Each number is 500 + 25 x the weight over its row's rms, rounded and kept within 0 to 999. Layers, rows and columns count from 0. Numbers have three digits each. The size before them is the row's rms in percent of the matrix's.

# layer 5 attention key, 512x512, rms 0.169, rows 476-503, columns 256-511
111:491562491535451492463442469486500439504522472488501510472499509474477499525444530503469498501480510475485473495498453457496475475498468499511507518497472484514512529475501458532527454486532472458504531488499548481507483467528522485486470517499485468501504505520492472479490500532515530475518499489520494495520451512533527502448515497518516513468525508504489518504561489420483501491490536505483496494481500511509531469520542448466524488482536505532524494532490521488522498501515494474484535488503509504503510508524524560468451503481509476509458539470515489528477508475524511462476477482500473498518506505499479513500518535492482531516503499488450511498502437496482488515491486558463511481529501480514480482498485565500518490440489451532495482473518487491510474480495529
099:468486494509520527522489516485553494508489495495509487459531486515521508513465507500526521467476517538474520471471512516468494477464523509469459527462479496499501493454506497522491480495542526501478482470484469489528497474531500505495506511538481518474483526521474514531468509509489523517475498505508481487492483482505506494436493504515512511504512436503519526475506517447498476482508497522485513516475440517487495514480492466534463494505481480482534498457497524491493473508474490495498476499505456505555467546466525510463502504483525518492532475453511522512465520505520490468499517485453484500505485525521473417466508499496475590460433500531475499508493511517493484552470532517515543494512452489475509468486515511516486513528525510530472524508539496484476554502489515
102:504501487474478480499524450486521503531431475540487503488505507480482492515528515525484509467460470489507482470493497481505448500549541504435494477490545509487501501493479488490504531495482462504510534484496465489456478474531458466483499503524504520503552501476485512497470521479549545497500453491494511496490486494502547492452529474490532487525484502531473496521506568494506465499469484505511498503492545486500512463525482514500495483517535508495502538478481501469484512528517488543559523525513514498421511476534463494509451533523469520506515505534518457490528511510517536470494479517469521468480541520468504480473502482530487516510460477519521523469519543496513507480460523510509561528468524496465476528532510479500506480446572487494537518514509515521511471563496519
098:482504515488532514526468499514477527497473526491494466501489518525478452488443505470494513489482530480510541532523500503518472511493537508499492510482495465506511531530460481512480478502495490485467529507511518540533515508543496499499504477525507494480514484481486475484507516464523451549490474498474552510473500488498479556525451484483483462523474517517517491505547488522467503521434548459502481461493513512466542523500496497528492491486494501463553498478471497504525487480526511516526469544479468505488492521449502522503505453484502492485471460475520481458483543494463476514521564505471512458518501459514487500468507533491467544480502481490512500470458474488508491524476491521529515537502493504497485511546496428508482493485468503498528545537507489513513528547452499
112:498540487475521515506525481470523518476547480521464511520494500530478490477477541478484502495484529518479514514527486497460510521485484517524548477519484505473504514507486474489465464476511505450522513520516478476476479494536514501487500513506487510513469558508529538487505509489458436492517506529467551455518509520470492482510511491539504508459522530462540507528493480504522504504503527465486475460481505498536488506498498461459488503441477528481517456528509464491447472548490509508532502498533527492541466539487524471518506508493505498478482519487544449485516534463467480545462518509451498523531546490473497501498495501508479549499516518478510455434477465475494463480498479515482451510516545539516513523453473504511473485514545498458476459503493480468543478459525504
105:503491496507483512520517475475470515466511478494457511477500502531517521514535538477530497494493482529532504501549486513480480448459501490532525451534496481501469496535462495522518517462531518514547528525490466513507556487526469520535516456515533501482533448483518525505544466476533494471516526476507491450484478523510478501541431498479488481515524484491527494475512483500500456498471475500513489535511511468524484536512498460507491463537498481498502482497470511451455467511480529508493494493575564468502520494480463491477508499518439492454507505475476509494510518509504488508456517510530486524520502492515516475532487477552491479510458515525490525492458495502466507471459490493455483473527518518460534540486546466532484471511483502475519491485525510525503509471527537
103:506534516470527510535568516491512518516488499515500522473501490511513513513526521458522541479519493498445501481491478505464464536496531480465512513481498522484522480532538494494499502448498480513485538522481502501436471488488480493470507523489497484519526524466524482507471532473498520516467500491506489486467469483451518451500487502499496540508486500488516503515483464514489489487496523463521496495559516510503505541528461511550461541507520501508524474542492509496516579487481501503507491459520542528523520486520526508522511515447535524559467528504515465491528505500514504530499506505508503519473457513516487518493515485508511528508508508503482458490505476551517495529481496508464568507484445509502533552511504486530473499503504503465501505538507472478553549488498470
106:504458525504474515468490455523520510517549502483512484514505516524506515516473524518493534539472504521487541524500478475568456479509544509542477522502525481512468513487475492485453501495492511517503536537520498481470493502507462513497496509465501549507497491530539486544523517490473505501456505518522518473527466492498571552525509508481497526502491471540488480493492520486477482551511520486489521482528489493485511482531467496503455491539487493513523535506505482514539533543503507533533476539554453485492541476503503521456463559498491494463547489470502474505493527462491518493499532501524498480477495523474498470478463497479489486485498451463487505528477528507505496514453457516509516462519492523528503502515479537514538509457544510492525493494538509480521465503450487
098:444502530534510498499497537486494531472454516545441492486498511507473508515454493519528498509532524491514527461484536499488468512503526474501470492468512523506500487443483486494475486515468468496524480482484530522520480503468544477521475519528533516499473439517494467490484481469480483521492476531514466523482500508484549470465503520510489460501492499498495510539515491509465493479540509514488550519493536512456519522510468517450491470523487544503503500456538497467488510503500513476513520530498513530487487526496501452550473478473525480506495502536467511491494465458502530480514464491481489552471526546459531527474489515486509514505507473495535491488558503542538539456565504513525513502517492535513460486472504513473489449536535513488472501491505524444449472550520496
102:518525515504506542493513502479509503500483489515555492504465532477495514526503502496481460465499473523509468533484509519495494481527448508513535511482481543558517474477464485447492532523494517495458522518500530466473493475473471498495497523516458496535455486473531492474509518495562498520511521492518492513484498513508554458475510499493518484487521472500482473552490528455497516502505494514473508510493502500473495458500503502531537439525518519504552506498518517510478493468531495508543505545520492488503496480514503535537544506525455523492506445527535555477573517461462488486479487476499530496524555464573501495516511507540527514480508505542498521486512495506497534509524464487480496536460517476512458506523491506504524530520469485514511469483482510490550480531487504
103:558491514469508524549535535511493529491522516493507467509472496510527495515517460486502463493449519504463490542471525510484486509526510501483544495471483504483510523468495507498482478478496516503474504495493504494514550436454498508534492485548502493509436463501512518536498492468473522503525470519511454541488466479514475548502498453530459487546487488503554485443494479506503487523495494482481525494467474493465551503524475472511501532553480476454473487512491477510440512419533502496486511512514520519520496539479502511461516482487492480510489506544517532540465497494498512486474498513477491466479495509515534491510494481518503469514454483484511480496473517515513467524516508504499499514466467507533491518517530502478504516510506526476462506508508513509474493476498489
099:526515499498521436512458497546534486471504483510510493506501494463505496470527560514534465505547466502487481522551469500538520477464531525464535482469499493471484490495511512470482487482494515496510540524501435492477518501497481484507475486491477513508579511498515502496499528494527508490471534505490520490516504526509499478506482509513531490512542431505513508520505523511510509499462490510481530529486516495532485487497446544501482501477530479533515523468494527526486483518515535511511492470496470514515522502513490535489513499516488484476521525482497493494478519472533487529546463515489476476501504482492545510491468495503487463483496459501464497495520496495498509510521525507475517459496516503528522498517494459495474478496518537483513479513520497494525496476546487
100:491439517493523507482520504489495538470488490464475522510476517499503503488539509550490552517517495529526449494488502502517525500490484483471469514509496475475489538465540532506502537510492496507501528450552498511512503489501476551499510556445507480567499467488541500465497511500487527540477467500501512514523521516506471509518484496522498506510502477480485481496482462484522509509508478547477498507502539486470474500484496514513494488520456538567480527474529539483455497493471511527482465484518504526502450488539535512487472492502512509505517550545507522501527497481514514520474493509497533550471504506489489512499520480491493467509529474514498537475458505500490482480506491522451476516499502494488481483517444506463520516502492492516516504454490490530486520501502462
095:483478501505489510489540529523468525510518528478524523519504494484504482469477531526496524522515450482517507486499456527490510509489475552495444487525492460443505517491529489519509538494484520478539528494504463527478479499488512529512461504457452525516447501515501560502498514491559503452532494508488506517484571514516455498467473459488535497525510475501490457465422492491538531488508459543477527472504551511493489505534495529488521487472503536533487529510483504486501498498506517527476487521560534505489518537498477491482505500461508517468485534489502477502524489470542511500480505496481505479480499485467478490542499438482525488506483504485498534528509520504550512478507493513501490491479530506495511476519492504473503512492451459486515537509508439537508496526554489
105:492505518522497466496550502530467485510520495514493484473504490532515466490486472482486522477533575505500503503469522517521521507488503455497492511469477497467420532499472450488484516489518499482531487528523492504511495503528496499514541490496535547473496525508506506509525511444493489468488518494491548520510493496487466532538484551482475485502480529492511497492502511483567502512468479491511469513547537485473527513513494482505429525576508491536499484502488490472511504544478519537527499430525517474486487473492515501474482488510528504502435515495519492457513497505483496502489508454488519518482487475520487498457503509491508444499509492505517511490530525520497536489483481477532537485501481538554511497506502481494476478455521517464525509524508539505530498433495502
100:471461515500474431473494485493502463521450515481478499513545524507495483503490522503485529488492514536447475513497498504473546508499496460479538536461473470481508483467488460513499509495527483458547488484524500504502500506477506469482493528498495507504505473527535509476465497504493512495523499513492499449484458435505536466498464495503525486505493486539509570548476494520481545538470491522512566529502482525464493516535478529469476508547532552522479561527500500469488518499504502459586498468490537476523525489507511474493494513509524539491448491511522511488529483486491493482488484459471497499486530526541468482521567494509497502498469549497454507512494502494512470494506505529474507454467528497512494518466455486518494526461464520508479516532476533503508489554523483
098:515513490508480516486497489511492495525527503493499468514510438522511507517503513519506494531530512508513498520503511498482504519520497507480463490490472527466483500518469493496464489507521497507470519505531475504538501476499470491547509480500481460512491532490542473538507506533503495503543527487461483496446516490514472524464532480529504526522478500515532474536479523480514514527475491519477517461512564485480492463493530527510495558493498513535520502524494504472519519496532485515495473522481494472502487473513530509489553451544496515526491477506508470488573494456453473478486513507551500510516514497486554540478533520484542514460519481502522500428475472514497530502519531457488461502508494494549495500517521539470486512488459477538505474457495516474484490579474514
106:452492493474546520482493475531517478487519479478480524470496515532447505543482501517514531549496504476539526567499528525507483489507539508513490548496477524476495534478492493511473520524494525524504483527518511474485460510487505542484501520533503474495499546452527512488500516496556520529500522517507490529472460489512490538487528530461519512530478501476486490519502546492514484525548526464470506542501513516522492471528497515538511486486491471492557504513532518496526520490492523509533483480514476535483481475488469468494476516513512473512462517521463452488503490488467515484472442481471472478542488503524529532505505502479537475509508527556496494482512512514513506484460427546506527471528511500465455484538513507484527459481532519484520495491489514501501488553494513
094:462508480514504496478440518498502523506487511529513512535521537511487476513462487551522500483473528507510510509448538487526465481468501558563516485510521467508465501518503477494531476518508461493533494543476496454507490515500482532478445481497518551548472516499459522471529481488486504496503508491480484532522507515592478470548508503492462531488496514465470536489491501506511503515492518484495494504502491488502469510520471521519524518493514515518512505493497526495472499504523473532511460507515454501526494503441530515482521531446572524528470525483527498519487511555554474484511481497493489505482435475496541511500536525491498457483513498499518493520538498485467457495494558509488484451516493505475525546527540512479536495467506474546460509456464482495503493475471501
107:487538510502453502480505514480511499499494518490471503482516523530512532536482546478465508541533525487548500477522519502481522476536537460520487530530480516519464532509512523466500479504554486512469516515512499526523542511485482504517508501541500491475506484532541503496538472501466480517515487522451472466504466521464469497493518530511521470459514447510544519476475478465506447540532505488520526518552484493486520503521525538490508521507499475512522500531550492510538471480488520500482435495501525467549488503489490494500467499512471461498478469487509511523484501501484555470512463476543530539496514459537531501474491525498489500482510512509527490457473510459515511526484500506503492536548510512486519509492472479513478497514503521500447507464453517498532545506462499
104:522492505541523500508466496513487474503537499509480470500495456520493497521483509515492502483486517522498542508503466497512478477488521519511453507434473532518496476495492530489509461484489529517560461499523484512492509500529468502478531473492493512504485489477537475533546483457488502475484507500493489505535497460502578518509521468504497482502531491492447490477503483483501536514542509487497499519515516491504531478508506528442469494508483568522480470526499447494560537499494509487516501522530479509520503498529533486480513503502531478494547524427518485520492473485494487520537513523509494470481496570479496468486497496516466510524534461503538525514547448487513503477468495510516465469477484550511490576497497484480487486471535489477496501495529470491492474540464545
102:486543481515450514472465493501501504508484463453525466545467510486497511512503448519506493500509473492520513467523530505558513521541462529473512527469509486468489487503487497510471494455471513489495493500514489506488494448526501522516462452543507519543477554514479491539482513499514495486505497451491498499548518486493480491448513508512464511514491505502524526460524510475489491512480542477532496525489505493454538480509485533507471516547506504500537440517475469539472490522497498505553482508489493485520474518452549515481500501465490518496490500519549485464534536490509515516518486464462522447511538509504516478465459529492483471469555499476492488468500507491488476486532504515495539476500501481529487509482495527491536512495466482502505463526495499487510435505514502
100:507517491444533491534511463555530438516457520474494529503509546522469461497501519547552470507476462514481477501452487519502516511531446495476525497533509498488459513507505487524428489489513551492487494484487472502521515540541485526541515470473494462493496520509461485486455464495534496486529537484518519537481520549500484494508486504466522515490543500459537491503505519470507492483471496485475506524500510463501506487501553499526462481494476513511539530489516495494497504472454491496507513506502481470472475535474497518462522503504538507502509497508513522510525494464453518495491482510510522463467505481462498501507482522530484512516508492525466503447467507521514460528524542498482494515511494484503558468540449461479531510457496491503510490490532522487533504482542530
106:511537462509512494494513488463489531453471509561507518523501532488493459469465499502478483518460479478485493508426524459451452498526486498466480506496490517530510523486531486499485534511500524521482490529473511482510525514469487510489460513514537513492424453476453471510465466503490500566524528495464483501505491503511450473488524513489468492457545493464492516480533534473470521470513503485487535523545501579465517488509496497459521526519485526493551517502506542459498506502490513493488469496500513486524449539506484510499491502443471516537482463503515566503516521542512503545530495518516496553489497458497473483452557515454460500472505477489515542489496488480510457474512513517490534550507458526535499512530521514503521500465468544476513488479456537513479501505484546
100:499413493493477522513485493523493482530502486487509444496508523520525546482479500466449469499525517455506512487502499475537460480488472492505517476496459483482482477505474490413502501464540536451512513467511510498481525483515506506494503482485557515498486490466533482521510474474473478541545464463503496510508488515515474527541485536486507478514469530485504503510555467537524459509507479467503480528498531503482513554506497520508472450516523489528492475521453487518502537544495521509455493502518517525466493484563535538471491513516483510481483494502510478518496480470463500516516556468494539488498470544505500487485475456488522490515461505499518558494563494508533478466516466493485492485545483531526490521480480486480472474500492458550493495483528522476488486454499489
101:496534466512500542485462493534477540525507465530516503511533466484482486494489537498498478486510513525521528503482507511517479496466536517532515542502517517479515525495513502540523478507457506521504530498509530478467487508538529469451504513505532490520520524529472542485503514522508520549520528509499527488518489469514522507500507513542501498503512475481518513472454464475461488479522507566475471480555552534466532498499532518507470547549468472509511521481455460508499489508530545494505496518513527468473518540507475540492524492484499492499522499502504491467502503553523537528475489485481507505514547493457470511474517478528502453468501501440499481493517490536531500526510493515468436522524468532446505474564500542515424491523474516482490515516514520508509503527471489
107:489524533497551498487472491476503507457502522506533522455521507495479507474475514550516485492497508518457483488491513492496445548550527520498518502465495532486441512506466517528491509489489528493484470454517423490520553503486505470489483537495531454511514501518486489485470485554486452520566543532522514528491525568498506500489505577507455535525529461498537487448459471504484493438499470554504527537467470493484512526522508480571537534496499463501492488479514537479512482512487492497511506494509512490515512518498482509532504509487474497479497491467487499499525475458437509501498473430542467508496467532498462515509488508538517516488548489468506504489521542502476519506522501493464458509482457472503488497467523491539514527474497518530500492468462498529472497486527513
103:501521473492489484517531535481446527432452508517485533524466467503476476492505524469490486454479511492504486500496517475469473478445512532489493430469465495492505469524511510536489484491539484512487534480492528533481527473485495536485516524501485519496476476507471474477497494516530478501535499498494499494493484552518496488505453496513527506490533491493533503535509469523534465504475553460478527493503497512529522485495503494422495492502499493548437499493505507464541515562472485469511505472526449500473494507506498469520486539524530448534495505504488470488508457477541506517500512514529505493496529469483489481509493503519486496458484464464544486489510505478530495533497504494502500518500488473486516535513526450530511482494509457484530512487492497469533465529480535
# layer 5 attention query, 512x512, rms 0.174, rows 477-503, columns 256-511
104:495527517495501505504498488482452500473508502547459487484514540535520518530470494513505453542518497514467471525523479515508486470463507507516469476476487502512461489479507516514480503531554503514523500478518522502510548513477460504513531515503550469519528438523488506525465488515492534471542478471505529492478526498476543511481530565477503483500472503531496475513477513473500481516503473439512486534473499497473498521540533509487427468505533484498459474487523498513535521499482515501505540509502481495469524469475538506496474481475538546528483520506491511515499494509477556461522530481467496503516505484474500513534458467517496442508547491489525502506460488477490513507479528516443514526498497492521481505450495499508535506556510457519461506495518457510489509469490474
101:483481538501532475477540476498439510508466504454496502443483507451457519471507535488481511503495530505493552524506488473443478513497477490499500460533556480502502489479501503463486471502509537472451516547537509499474492513503508474501534482520479539517551463528515548518530566501512532463505521505521486477482462491490468477483509501474513506506538481481523540485475500460502483491505505456514472481478472495540517472495526480552510504518477490525487524503513509538509475520513516529488547487500505470543512517509473508466475537501535493474501499518459484504517491516485489514457520487514475523457528519475498451509510506477521503516498496477468514459502528485509496518478464489514509493505493473489528500506545484472535530533479485472536532523487471490534500423513469
109:508477533493477505447521529541536477506492480528495546466500470528480484494477479489490529482514516526496523470475493493483467533469464473505498513495458493468484509470483469509518501492455494491505470512511489498518460521507490546467511493511534540499484514488506444500492502522494515527507496474514501513471501512499530493515532563502529510511477552507486484512508472517459509487486472502496512521501506511480510502525490525468495495528488521533503525496527505454486486443487520481471526489510474500474482537464474527467517535525498495499516503468465551561480543511536534526455439508462501500477457532479469532436532521495431526467501475498468526503490509483515476529485513465491474491477550499502447533503537485503511545475508451507480504541483483496500494490522509
110:485554541457533526486516480457522505499507527494524513510472541530504489533501512472493512494509470484508505524546468503492459480526532504459497489506514488516483524477516474548530509483424533482527489492535498507500463517495529549483447504525501497441489495520482521476500519524521478517522464518509471489469511452501500465485563509532492507563526510532498539475499487495481521505497447468499486518511476534528525483513517493515499510523519497481501493447498514489541531469518471486455513512507513512467509458521526525479475487481493529500499516466484487508510528544551517509517528498516508487483477510536517533515464478528530489492504500513499515497533478525564497472502500540496498470498457503542511495511533452515503498489483509486523449522482494504484546486516522
105:465518514472536542517491494500518531515520522539481509514460445473533526481506498481494524528524455505541504499522467523470479491517511542483527502508418431482517504561525510470518501510501509527544478503531484489509487499510458492469506491488533480524492484493541511497459502499458504513506520512480484492504523500482423489468508513524476500523497514523479454504552490536521478528537490566523526511530526487481504484474522438478476514536474496502516509502522500516534533530474527467485474485469511492501514519470485441546500508468504508502509497486494524471475475517506473517523505518494511511517504469486497501526497518537487509474478474533470560472519516425539519448476486506497494478516484534489501477531481554519484491469485546508503449492515533492480463533476506
106:481534531513516478492461483504490472455479497522463507442502498500500501477526490541513496523499480519479458503499486458513561531483478504468495493523481516472492516475507515529467514512508527538475515477505467514514503452516566530476476487492509510496473517488499471447444501524468461524486486564489498489496572492444493514521497491506536496504519512501491516471471509464513515525514470527491568529489501546503515504460544499520555509473494496492453497500485481527495479491496504491486512468473470551492472500492542522478551483506497494524497549528538489524492518504474500509475535463489485463505505524513506515558545520489518483459474462527493536494492465518524495483482475501465534562511485502508471509479485516543515540487511524494472484513451502513500467435472541
103:501505468469509486550515470474504519496499522496459481541524489516471517515497487490515526522496504457499482485524512450508507501442535484491497480500503455521500516494510527473509498544525482524484502467516500445452548535500468487497468506473496491570517489510514481500505498489565517513513529467524515469520551462498471513487517463474464484527494535535527465503483496471560513493508509474546451529514541534490489477557544518561561505496542460523530482532481464486499523480437488497457511497493520482509519494495515505493485481439497483490490499494525479490477482488470480507482468525534504513512460470502506537510479542469501492535492520490470529516516502482489503504525497461537493528505515478445485464513522502477482529482464506460531510520501494476503524490455506
112:520457500492486495506538471522488440496469478511508502494502455538499449514469537490501509519519528516466489490469475505538527522460508467519460483490526522511549468502501525495473503501521492478497493447438500524508471514477477475529534495514455536456491515525517481467552537532492515458498486540495524421479458506468493530519540520468506455493513458479483529527478516503488488530513484448474487483483479489520505483482477510505470495471490520486495506517526505512518498511509516536542506496504489453497485504506505481486503525528509527535479485504535512496540515500487502529499507493533478507515591487490539515510521444489508521522486470474472469527520532520504487507526489508457504532525491499544503497460494490522511552500522477503494526435493492513461504499548503
102:483479462497518505486482504509504522484482498466528450475490507498502506471503515474502532491500524504457510478528541529484475468452506510506462512519539514448508559452542464470537503492502509467478532495485448551497516494492541527505504485495545472484488518486503486500525489471512514490457473550515527498492488462533480492492471520495473518506498492456484554469481483470501536442466498482493495496502501489493505526523484479521510532502496493520463440475460511534523475507498550508502517440497513532518490514550517512519505546533535498527498519498475499487543521492482536506478497541447515507520440481464488434475523495492478496489480531523459435460451490503471517503497544486505477531490465492505473478497515479464511487501506489528509541516511511525502491493492490
099:489493499483485512489523512483479499506474491541512540499454496451544467496445530483500482487505503481519468516532483485514536505557529488525514456502487499539458493489484482521527490495529515534513523520538523521498518513498509537527565541485447529466509522521462545557498462515512500504505490505498513499547498465548500513502531538488519488471490491504476503483490487504494514531513468549443515511500527480492539544458528510473483467510519475460474491505493484503552492478551467513473513513480470524498462538507455498517517526521487500497479486441523486501486533528497496506511557464494491469539482503523550527508446498488502505503494477509536501561463497482519496431514501515501520506484503486484498531463484475512571491479532523481497511540519500505542485508490485
105:485524489503521521439510510488503497486511526441496469470515515541480519536522509512514535463502489492535473503497510535492521499533546502498494524482445486474473546495493565455483447487486549485476515543513562464476507497493499541505471485517515522510500478509535503490494516473512510519495512458486523474481520481481504524501524492466491559583475553524559531506484448506509478535539509482516526488521466514508529464455492481474510514476495517513542470520456500475466515506462514520475511514525498482484506487483502473526496479507462476475517535509554486502501429503499477487464513485506518495499488512524509503485490522456513506533487523483551518479525528520497532503494487529530516504502495487533514471494510546531499461473498479506492471488449498481500502504494472
101:518561479547490517510498491524487527487508495521543513543459528491480481526474529505511511516522488528502515538529510529507535521499533497488499488482542488522552466479515502529491489506518491511468496477511479477515539544517476479489534534457501482516454531531509452529518491473530450493503503530503539475506524468466507500500506517481491505515516527523525475477511514494527532495501477502485492474504474452520509500527522504514523519526531518489487509542472457515524518489539492516518495525459448505487496516485506445479490524489481515509480535548569513480511482537494454522495503521485504513542521504536484519528558515467542512476515531465480479531472513502509504446475517538505539525485474481525490460481483554457479489522505486473505509483485479482526494520483522
106:529504509475475520482500517471532520466496499495523527536524519483505519487492521509518476493506499529500524480478514469475547511533516516481508510486545473508517490507520501486485507485477495534485469507473531527530516463517511490485526520500474506531449500480472498499487442484501430525535512477525524515498515522494477474495478502457511537525523488503581478449523509518513479512464503516495501482521516484539490493488469441525493508467490501534482489506446464500523475486557521491498456497488433546521514520484492486433506519488490468499485481492499532502537439531538531494513475527505503553524490490489517485487495510475503520513499508490474493489494506499481541504492530499511550511465534513470507505540478455466487491496500520475511482534492552522499472541500511
107:475488526479450506500516497506496529518486482486491534459545477508469484483450514499521493481489491462467506494498529525519496523497512501467514489478503497503516552468494471532483479493481511447499490497498478457517476508510477454487502526506464511524538511503496461511462503448556504496530497523488516496495505460509548505484504476460532460477517498486553526535479550502476492473523485524498465486473479495486526519509518461512507497509526499487511529516458474539492486479513503496506493494486541482546501513468509510507481498531488512513500500468509494483539501530474458514489516495525530466426496531476534527460519476526516527465481463512487493574549494479499459532512513569518492503500519487504536505501505502467519529489521448471488535489467499505511496507522505
099:488497470498521501515491485529459519491503491489504499440518526544468452512499498445560502520493507496523549477530479511527495538523522472506513483529506496540485486456509508515539480498536542491483546471465477515524520542514511489530487507506452515496462495541507509559522480477484510484469529471526551548510500511479510540529476509469550472472499533475507514488468526485484501462527474535492455487487514513562517518554501499512502512496502470530520440495474484482509494478470461463505474494478493500468496500465504492523470479489471541557528501481542493513504479520453536521488483539479522485500495505495558492497488498468521517523503498502474454483485503479490505495500462504544504516533479512516531510480484495480503503506515523447474488497473474501528464495514520
103:522552478507518504542520488536545510517537492485502470536486502540488478475486549489474526498472488506471505491518499541510512504460518545502491476480594534463525543525508500489509521545505512473478505496518503535498458534482572511479467481534536536515495499514513468476502471496525513510490521497530503485490464498473533475522522508487474496513487486485504501506493516470485514506482532485495512515508474515499497507554460486506518463465471473530491476473464470515532482455487547507530523483507501487434499459526526497506481496541526489511474487497516461505509490499454496511473472522468497529489446469497492481503476567483495479515520551503502502464501535515487498521510523533538503507483497464485484530477507465466491455509485520493511560510482477485471538484499512
101:518509530478552531443457515549506486496509513523503491492524491508515462486489496531471517490467463498526522537454539495539518506493496512516518535511518474475521536463523509490522481475463508515505482501483492507497503514501474474457511489530508481535491524517460504524515468448533452536524545506523502472452526466577483476488529504478466478524489495517513485453526475474505478491515532490496531511552473464507470463546489520518472500512498518547452460501482509527467449487485519460462524480570516487516538516495513495465499502482526500522517517486508506492540520488527534491543467490522527518497480479520500489502525506452479491474468513539497516523531508486512528528485487482507497534481478518525520516532515505454466535528530509517529526557522527492495503487478490
106:488510499467506512491466466504541521486492486493507462477554518468473551466540459531502495511519524489537520492473511515474487507497494491545521513487491501505481526553532546494513529480489463509516477544468532493516520487532482460489502475500476494539545487480557501504490513479510507526501499470556501492537549483516498519511502464475494501527491515481488468505461504526476487506500543490493521490506500463475443515520463524500507505526549496482490531516496526479479528520497489515489537484508497509485526475454534472510546522546540566523534469529516457474486492497483475513473513512508516436505501530524455536513556505519485492487500464491475540547478497548504495513495484491529471482546545493496495511533514505480486514537548532518466502520502494487477505522450461
105:479498498471503501531470478480503476479532519486471453542503498505490477477462536442465502514513477497465513555501490503503481536492513497475481514493464465488509514518488491488523475527504507470517515459484494479444453510462477439529481515501522487492514541521475499544499543519495512494541462470496501465496494542485503457507537491513458495487486502499536467556527507475521519499506508506521478504531499505511528469533512511505496466481493471535522477480513494496541506494475506474484487533497517490475475506512537512507520469486468481473496508484503523498481419510491499503485484498541480553489458482495511514487509446494489455511509475507522532490520535476490527522548514531477426476515488471516483503503523539513487451461476493472507450527511470465497503470503532
102:520494486527452481542512484524506527502531513505485466526539497501516520508487493467466463523467533477489481470548512540507487486512514511484535530478475495519475487531485468459478530475455493489483460530564498462544490506502471471482487508504509472490507492537515474486538530477530492517486582507544478478469477482498459504522472446509485502551493498493534514567474534522482483517481517508498502472450473491529484505499516496532510482497513487516496500464536471489492547507444487485502518510485541490487512518552498526503480481456506534468492473499510499508508513501482520551494529516517517522485533492448484496535488499467543508522480479481510458490475544479454494529556521473487505522519509503465484467453508495502497527468480514455454483503527449472555530515493504
105:494485495494507518478501526524510508494515491506508461462463458502480524503550537504496523482494478471487509521481557500478469480463507544487516517487519499475505514518522504560488487484490526543498483498492512492513510550456502501528494495523493529485534509509483514485481510531502517529481529509513490511521486492513502524496503517464453481548512488507491513492501523479504515515514523479518516488521494531466498488522481539467477489522503508507561462485488501464462489512505489504504542504492530489474499508499468521514463490522519525507538471502490466507537463527493525527509513481510478494493441463491490497518466502457493532491513537493503505484517507496478500550501519513500465521556522478511485538476481514468523500514473500459484500482471485524471505481489496
101:466489500477509503472486516484484549477524532524547545461463466488540502492458497544508509521529507498521516489506491518443485497497508530519486558514508471500535481470517514511485514515452451526496480482473479548521496522522484494448532482496476512514488472516497515505489442509511459518486482507503510519551482534539478505481471491511475527504519532517555484482496515515493532533495499490493514475499516466524490489506509511524475495473509472458476432493517491405484475476506495510471463469515478541488518513464479503493484513565536507524483466493504529529520493498492487524474491542519491526566524480485490544475480477497496521503553511511503482551510504504551503532504512476488521518473500455530515527472525512512507496472530502531473509475436547484475450510494473
107:501491540567494520483469456471494521504480454490484485500495515495497476480530556529484502494504523572526481489467524501507466522480470498504524491455487489520494537505529532484490523484476514495477509475463519520501492556493495514470513477540489461545500500472549483516495492526482506479506466503458513473527534468511479502472533535523487531503515514518423482455500491515496498519504488478499513564508516504511513489517495453448488502455513490531513512555512495457519539492475494507469506465533520482515527487484474498495505517530501487520533516480476512479450486531497476510481502467485466463494434488526499528513526466520480523453521523499494500473437511515550438510491514510465492481490498528563504510462497526444488546478532539539488507479498493471487496504511471
098:490508487482524513511523532540522510533472495505508496521463448494459526556552525472540463527513455496481482480502473514530496552524482522481531471528507516517547492509480462493481528472552480502515480525487493489530494459541497508500473520529483504451495505506481479557477520467468485468490502509518479500545485512491487493464483447461450435509502482525503476498457482532473480513470537487517506490508479507502494504501492491458517499545488522516490522464494486495545508506444499485552462515496479535525516505442539476480529518508501485510534495517473537514497501522545501523504515514497493465503539514456499522518482528527512522487448481491533502489502506518483482484518509474521495531493542487498545452485506504509491518519489481548499476486486500517515547543512512
103:524515559488524516491516542482493499469473514548493497545491517497514444518507516519462514530482484503473506485514504522485483482527481512471500496477507488485518550500521483507515543470454490471508498532491487481509492544475546527463497524515487507524492500510485481523497450505472465486511505480493505534485506492496531526466469511539561554516509511539527467463518524512521445520498492483488484517467527506473464512508495481538524528469480504458516497436494484518466496532496526519457510511502525469507467486565487429476487480528513492481511524471499511481531516548520505477551471501517519488482498501527523461518510473531520497466467498491504468537490489466504473514482485506504555504527511494466475493477489470529566554486530514474502522540472536512534469547522487
103:498509500476530475498502484540496512484493480532529458518462503526515494522528482470471542515500493520550493557509508491462479506477535454556502523527526531455549533467501478512532529487471507500499523445506518498476488535501488508493531471509517487533479474491487533509490503513487456526507516525493499484528502478492512476499458487514475490494457521512501499510570445542506510517519500505520492503546526510498486471515466480521461516467488467458497522501514518501477527486499475496506490492513508513495539516527471472518495533494514532510505482459526499514519475465523521532533494499510539457559490489464522480474471484525461476462536539538485520484505500498498576474504534486491530465480476450487498456491490470518487502548462549515496492505528538472451445507505537
109:513491488498422455480470484512526517451536505456488529531459514486508480494488498516479508489500505469513531478478487499460519527514480480467506528493445500459482480497518472472501494501484496445505503511493512496525467485501465460498511471448456512453512487524506514495519505507471487472470442525504528479491511510488463485512510498495485501513517518556506486484490476486472482510461481455465509497460484523540511482472515484481542505485530524522509482533526525493522546500474548514538498494524460539489503491573480494510485525544501499534487486456537472492512492502497501516500517500527501505503504536520522495540560529474514516509498485534518525521457516498472514461515483488517492492466514535472501480534532501500536497465539489472501463432513470487456513480526468